Part of a small language model's weights.
Size: 12 layers, MLP 512 tanh GELU.
Architecture: learned positions, biases.
Training: a variant of SOAP for these matrices, 158M tokens.
Each number is 128 + 24 x the weight over its row's rms, rounded and kept within 0 to 255. Layers, rows and columns count from 0. Numbers have three digits each. The size before them is the row's rms in percent of the matrix's.

# layer 6 attention value, 64x128, rms 0.384, rows 33-49, columns 0-127
101:154142156158130120111112098109146100131153099133093131139122113135098130112117128111116128144152083143169129096130129136118122102077134163126076120138147121075100139154114173106132108119132124135164113112174085122138144114150140109152148122174149132073122104093156117068137076089114129143123105126148165126147156095092127118137083137141098103164121140140131144121136130139102073161142
099:115107137158132113119124125132152113123123092134105157107150125096105104132143098090142141143145123132173127104172140099121126109156083117125159101112129122119120178132112107088097173141035138169095129167185105132127144099128123175118145125143139141091145151123106174133150169139130154115129150111111132130128118137127126113124119135140146164149129089107134142097159131177140159154168
095:106165105109080147128137098093116129162107159145110140156151146148117134122143139132110083098135122113128165127161120099111160109158103141092129112167113103146149121118132115121142141115160148139158133168110128145133127139116101176128165164109141121153124124115123120083152108103077108117161114113122170160084125113181118168136110137123176107136141160162073156139151095119150094161114
102:082142150080181140149085079166125176131101157178116134109141137108145128147141128088104141152122135113103124143150121111108102155114121159124110134089129125141123104167123113172163144141134108130154112128130118105122088094096132130117103136144109176153164116148095143109185115141128157140151080130175153134072133131118089156152132123161121112134135105090136117128127122145131110115153
101:111160173145116143101147102134117113128124128142175085098144117132125124089153171139169103120113115144123098143142075122116106130160105106122114115119152136089141127124131166146152139106073143120148153116113138160089168121133122111105163103120085137122151136120120096126109153181128189145112118093137118182169187140176117124133118110120161105094134116130135116085106124124142122111129
095:123127114119100163115151149163144146168136128088120140110136140130118145186108111130135156039118091145129129095096132156147113116157179115146101129102156134113112155162134121117145155144114107109127170152133078120090088114168186130122129170152139173134110113128141119175164150134120108127135147144144122146126127127125138100127132124147150149105114131161092110142114140161110098094096
102:119140135172092121124136143107148144158125141151119129182149134104148110086138126120146153161122143111078134162127144127127096112124126129101135142101143112153130116156143107152128098182156155123145125106135137143153165148148106111156117116103150142118146135179079148138126133107086136131124159130088148075134136096110082087117137112117111101097155169116052115158135149171137095142116
105:142151141165109115158132161132152110128115107162168126132144108143111150129113130162074151124145160132154116124145164128154118154072140110149128175147145138093178119108125156137141108142156141142110199119131097104115123077113153120107133125134142059133158140130112109118136114126116089112137088146166120130152125147125136114048097107110127143143150133134116139139110094114103132151169
099:148149099125133158101109151129152157131137128125083119149129113135096114122131123179147131134137140114163129089110138146116106118141125108125099153100105122106111160170123147142107140105127132134106088130086115134084138068154107096142171126053146154147082145143114169095145134152131107125082143112170169120078143154155141142094125112124149159146150126127159161083153131124137112150119
107:131167138115136117140065150080108166112112144148111111075131163144125102080141121162149111131101153155157120090086110096121103153123119159136118145134134135093137095135125170134161169144137154106118137171155145140129145099146106150151110139122167103157119152127165123146137113142134147139114139113132105059163174107117138136122143104093122117146146140150128130113102180146136096128164
100:127093154130129148130110140084098159110103154164120113114076102152132120123136165146099142101108143102158145142103079172150102131124158159082136158122122121156119133135150134148130123099132131167107149087159066130078099108159091146142154132130121172125130082107128109127123133155135116127135131173113102146105143140124137113148131128128140128104114144140076073128107114152083090121107
106:146137119140131149131140139144079133149118098138142147088103169115147099117135151152154127105159097111146091176183147144138119189140186116126109145157096122130137129154126154120144138138075171152102068127125109081117101165121136155110115149110177081113122106149128139124122128089159161134132130081137136106127153139097133108147090130142114109100132141155113148142100138126155124106135
106:118087118133127122095148119124133127206106074136114131139108110124124137124109151164133082156137150108120107079119134103098135108164126157134099133091148126104149102136098106187130108102105124169144083140191107104105200103131140125116104117139114117150088099120160166135130114162148109096162140166120125102145122089144122107107119139132133121139144132125111105126122135111147157138118
100:142135099121112119155134096141092125140103131186109091142143076163107068129080098144095105161133113139109133175184177110127123101142153123122128122108125125155122164088136143110125133105112122110151105146142129160114141124131137099181153137132144127120128103156157114116127127104147084142138154110166129136131133161126126141083166117095159130127138145117123052123118126154107129100156
105:185120132165152132100135112113148129118105165128088103155171121093107122168141138133122114138159145176097116114117165168110120143122105136144125108156143157121101111095117158125174129142116144164121169178161139088136137136090092144107147130128128130124118113157131116111115118126156117121156142107180120151091159144119146111091160125154109085100128121126117155110108089129150083104076
104:159135165157072128129133130146142105159126149146162141157087117124169123084122074127159139118109149097116150070134133138117131146153112114121087134149151104134124130120118134123150142136104170067163081184112119073138100118124117119085146114144098165091125117123126143126090105143132151132113164143144142165143110122154152131121182104129138147125113126158153141131138145129109145117083
096:135133119149126146169122138134097123103130096136126102129136128106129150125158121144091138153113131178159188182136094102119103125120170136088135163118134151101148139162140109148127134126106098143093118204113149135149125081141154163108076151128126138105129088136124114107098139112116166126161085135106125184161117150167138108117137139157135153094101115130111134104119130118155138167109
# layer 6 attention output (transposed), 128x128, rms 0.304, rows 33-49,97-113, columns 0-127
103:140123139129139121149195115109145139109158102156122103122107079134083131169115124101159119118111160152117122127107130080091152097125131141121137132143178139171113180121175166111152123120110116099109139127111099140156120154144115119121195123115145112107134134141112153061119112118128096154115127051115094141121123108117131141107106128114118170115112134095110121142140109087149114126116
105:147170124116162115162141142163117088129118115118129146120161126115098146145126109096177120185111113145121136125120149145110128097104102152122084126136138143157112171134099076158156142127137166131093094150150125150129112155182177095154127108131154092132195122120138144133117144130150130102150145163076094108119158149090106123110118106117134136131122123158087119128170146146110131100121
096:132119115151126165123134150105130124104176135157114139155126115122165187119110153104139136107108139159064143113126142106098111124108138135104099152109107145118162156123162124113106173136153115129150116096168144150115121094131129126087163121117144132168105120135170128106105138112114087069092103152152123144135114107130123135160158122123123132121119120113119201189117105102120181106138
106:088111121131125170125135156126121137145111109100119094111099140131127137159108142111151106095129141139116154079093099162124137107111136106126119139131134107117104089127101095133098154104104167152140153126150144143121163123125122082150145126156133132173145208129126100139098142123129151200112124154128102136082125129083161124151106124078124111140135169156110173154139151120144090157134
099:107132085085112124176164130138123145117115152111110137149139104115148097115141103072074090086146108089128159117102109153115144139133125102123129128125127132133132161068109125096098132069123144140093176142114117108107108121119145158109112112161134118100114088157117128137094109112127105166109134149120124115147148101125080131161130154168130136115159161143156119082122161104095123106145
095:105136143124145125116144117124144101132140121175110125098089168079125128110119115133132108131130129108136127123158145105073129114134082145120169150123159067111132128125098114146111118118114199126173151122103110150189127141132158121142136139078131136140134159168127146126161086119134132108136144075078115103138129138090107138172171133118166098120160141121154109113120126112131145082118
104:157085119121120103120127112125111138140142085141098126113092153115095153104126120146117131120129119125142137112111090108194096110134123184159104088123162120117179127105136145114130135154097065158086150131163135154138112103118131130126145139066091145177139170106121178137133139123114133120141096108104098157145132134124167099127124115093135121150129139111134176144124081131103106103128
103:133137126134104157115127094137146164128152126109145122111125107169114170160115097111147135110087113118130143142130184139136113174150148139100130135125127159140161139127192196176113129131112182165111105103105158110113104119131123182187154136172097134125137123143140140106126171142103148109124177121130120113126129092122138147119132153121112113116139140143114066125129167131121148157128
092:107126135139137163113144134112136189172144133146149077139126139131170131102126114104135159127114148133113101122156112129149122155151152152150164109116117109150114137127101117122120148160107119048148116159192081141140183164162149118140121142171129161103140093173094120184118128142114151137112137145086128125114110125144141124159123154107107155112111125091099100132118113154137126108116
112:094108112109091098136172150131134168100175116166111136126115149129134116123129138086123102164131129123136129116146105138152123129150115136091139131151159122163164162150130117145080149116169115106127127094144123107138114146096157135155101079137130144122117136158121113130122095089142148151160190120114150146120157124090106115074163129133086119073168074179131127146133117148150129133137
095:116091120128117124134156142144152111097118128138127091092128176141132105135092149118142113118119073161105169138137124150125102130138092130082168102098102093083128093087133111104122156120088128121133148137111147158069131146136120119099098114067091100123128127104082180125114097125165180130122129141112139159137122151126114133140137102127115113117164132107105087128114160112148119164109
105:120139124088169124119123092158177158144120124123138149131139072085128122134171104156099115149119145129125135140098097152113086088166111120096168118101130119125114157120135117085108080100149140142144117124156133144130173177153162162143131136111115123165093102103127105136147160143134111126091106169132162138094145089102124084066127133117167118127147143112126128129131139119144108141155
098:128181117120144169099104136122143135093152141130108181110124115111135121170161129089139115139133120117089109160145173111149105140164131166110114153117138165148124131160101134111096149124136080111108112100125099167131115113145157114087106153141113119180150168102133138145107113145147160141135111080118100145105158171141095135150102088150135107130128144144139072103128105103142142170118
098:163122112163179115138129082111148111146116112134185101162156126088133118131131157097135118100117113125115130118059113137120156119115084165100142152167144181133126104150147128137107087144111136122128150113146119111104135100103124127118134120069126157094137142074119144152159163165138144151117165079096123141131134156139131127127133140137105124148115105156090110132098158118142105082147
104:073159095125168140088132113139141176152150136113088137114126106151076135095124116126090128118138101116140127072164134103122156140114132161129128123170111132126099126108146137160117148155137140132139149134110119109112156119104120151093181138152104141136122098096109137153177126140172168168080154128099147088140120094101182134119116125162142151135120160152123105131149134094132149101128
104:159154143148094123161101123147127103135142107147127156134152140150151087114142163125112132147154112154128145129148172136136157163129171156114161130120141130173137103077125126122095123114110147136126135126131135111147195152177128133101153161136125107127152132168149138111120100162126103137131146088111142089099120128124182138123062108133130094121100157081142162082118151128086137092134
101:088144085110154125168101133192135137170074150112124104151129091115133111101127144154125121099103120137096116111141130112153119130137101128142125128119099124133131131146159130080162159115127128122113080141145144092091128112124131145113155121165147105161125146078141157131105101159123094096146157126092097113147136139179126132130125149075109143125100190144115114110155148138132097179117
097:124119131140153123158167150118134144128113129097103086125110130169119127146138144126155100119106158140094162124107081102099129099112159103107127129131181130160132152148148151147104122161123090098132123107116112139120150151114127122092155126129136096147124094122099128086130148134095130141108168063101105109086149127133165125088103117145145128120086130089113116113099084091130074115184
092:137135126158130138143122119153104109113098175102089124152154127120100133167135131116151106153119103149114113110142119123129151130121136121161126157146154158138127148152100095148155119169178137107117115148105087119117161156143148105116115147180107125106151140113109136125161167111129091089120132153059121105137173159118039165121115119143116142145125173158099122149123161141120104102142
096:150090106132160133124109165116137153166144121116109142098132095136168143117123142140124150097109108159079113125110160117131103104093123128080113126120135154086140130124144110140155126115138106160142118123129114155109093110118115115056148142142111119107117127109141170131102143155156113094079135147111168164167120122133122163157154132131134145144098120081128204135132123103153162073142
094:099118115156122172105136170112128109128103127086121123153117099120117112176140100153168126113156128161099169099103105151155113132128151109107143060155111120130139095133102114130117122070131139118164143149177096114121132156122112100150120083113134091159114198109129081098126149104126143157132137132137100138128130115116133135169160105071108139161162143142132139155133124109126130133126
103:137126102115129122185149111120143146143141156110135163159147090105157098162129130099082118097111127101121159094086130145146136143114138119148090140143093133112162133085121095114144123087131158155104172127161141103104089157123167169095115109135132097117089103137119124118089143148093080159116114128094126071119156110129090130124131133137089147137122145132169122092123168125111129132119
098:063121157149149074168112125131138084152113160125113132091142143115159146101105109141128171104099137106150153122159130142096130109106084120105112149128139091094131115141099101134141123119115202168140120130097152128154168157144136121145165161105138136150123150138099148109134073143113175071135122118138147113117125117164150142138155154125143117145143160125154136127109133100126148109162
102:113110133123142121127114083149077136103158121154114132111114124141110177143098119120123103120143128161171136114131092156186114138137139166168128098124171158115153147085124125099120118126156096141121131114164108151115095098131124164146133159073087140124129146100146168121131130089084149138148099147091121179120128150118122124126108110120123110146110100137159152109107127129093111067085
102:147116130136118156153113080141120155125149110105165132131120097167133156169131105103159094141101129109145142118133122114168118134155148131148145136111122146084158143127149172133136141112095151141114120115083159125145099101103125157200153121139130167115115095149131193110153156098144180109126163117145123099106121137121131097118156194108127137108108145113099110100120161127146160143102
098:149099161129139139132181111124135167172122115113155101120160127116158135082116121088099116147148128149134148134133113094128141168069151158112134104127130127150140158106135145122105139150128132086141125131165086126148134178136169121161113137153117109153171163162105177160120144095108165130124134162138092131138119133121101127150145129151137127095123123097068126159087099134133144092094
100:094118090128116104123150140160139153128153104134090146105136119115158097128110135119116139132125138121141135128125123164134111134127075122077141129127138132185111153139140133145121105128167110123104130088161132110105142141133141156176123097181107135077128151137115108120117104133080142174130159136112181177141139085141110145072134159107141128107116083182148107125185123129136160142134
101:146120110102094115134132154156169136125146118096135094098085168113103160120097160128122126120105087124095146146120139122105144079100112119093160121104139096111156118070098126072146167136093141105153160114099162168111167129147137102083104123094107135128130132116112194117149104123121139136126113140118146134140085116087096120141151120128120129113168123106103108127093137136143160139113
097:110111128115146113078101116184131116136145144142128114136131088097118111115127067160141090160113132133099107154121088140124122104143130157142146111115126099154105160106140140124117108099138150154139122128101148186146119161129118186119148135132110096139130114134135115136140117146141122136090115177165145136095085094095107107074149154085154124134129167095182140142140147114144085155140
099:136118115129163163117117114123166110092169137127109173108142115084113127154157082089140157126174119129118114135133165126166150127154126165098098122135124159170115126161132134125113131146121145120113117082096094178133065136159156125093137140121096098180154134105146114161108099147166151142127116084137095106145150143163121101152100115121144143136134137147124089098141120102135136151115
106:144137136168151122190103095086156136144129147136168095181139137117148119117123137097126150116099125136076121099064105133139125109111114118138136153112104174123148064159140092083106102166109139155109157131137136133101129130121142134120134156112107143109184133093123135166175176152120123139126146099105159137129112115120154106132125154113118133172101115158119135133103128132153144114151
107:067132087133118143112106129129104136130183151126107148096122119128094140087128126122129142121151124144110161105125127109109131120094117153152157110121130121136084128112116117139094159126164145117104137124122122137105134132105129141106167123178127096132125103135145165138177103114174174157075143125082114102180119108111185135109119122175108154128122121160129121169161132088145129097080
101:106156090141120120140143138139134122113158107153119166146116144164132110109135125154127132125150101157137119121147131131127146189142169166127216132105142112166140093106137115107091127109120136158132134140185106112155178150144142135091132134142139104101153142169138133123137122159116102117133148090136138124117128119111120154132136114149143101139088196104127139061127160145078107102128
090:123134110123118114152133139198138111149077159098107137120141139128176144076115116124132134126129145126127151115109140135134130157109129139099097132119194094175118145106102120093137154130134138088127089088112150144097127137125105135135186129156186121190119152108135174110091115126147126112130134128142177129114098117140120157140109166089143146099136136142133113121111155170104127156146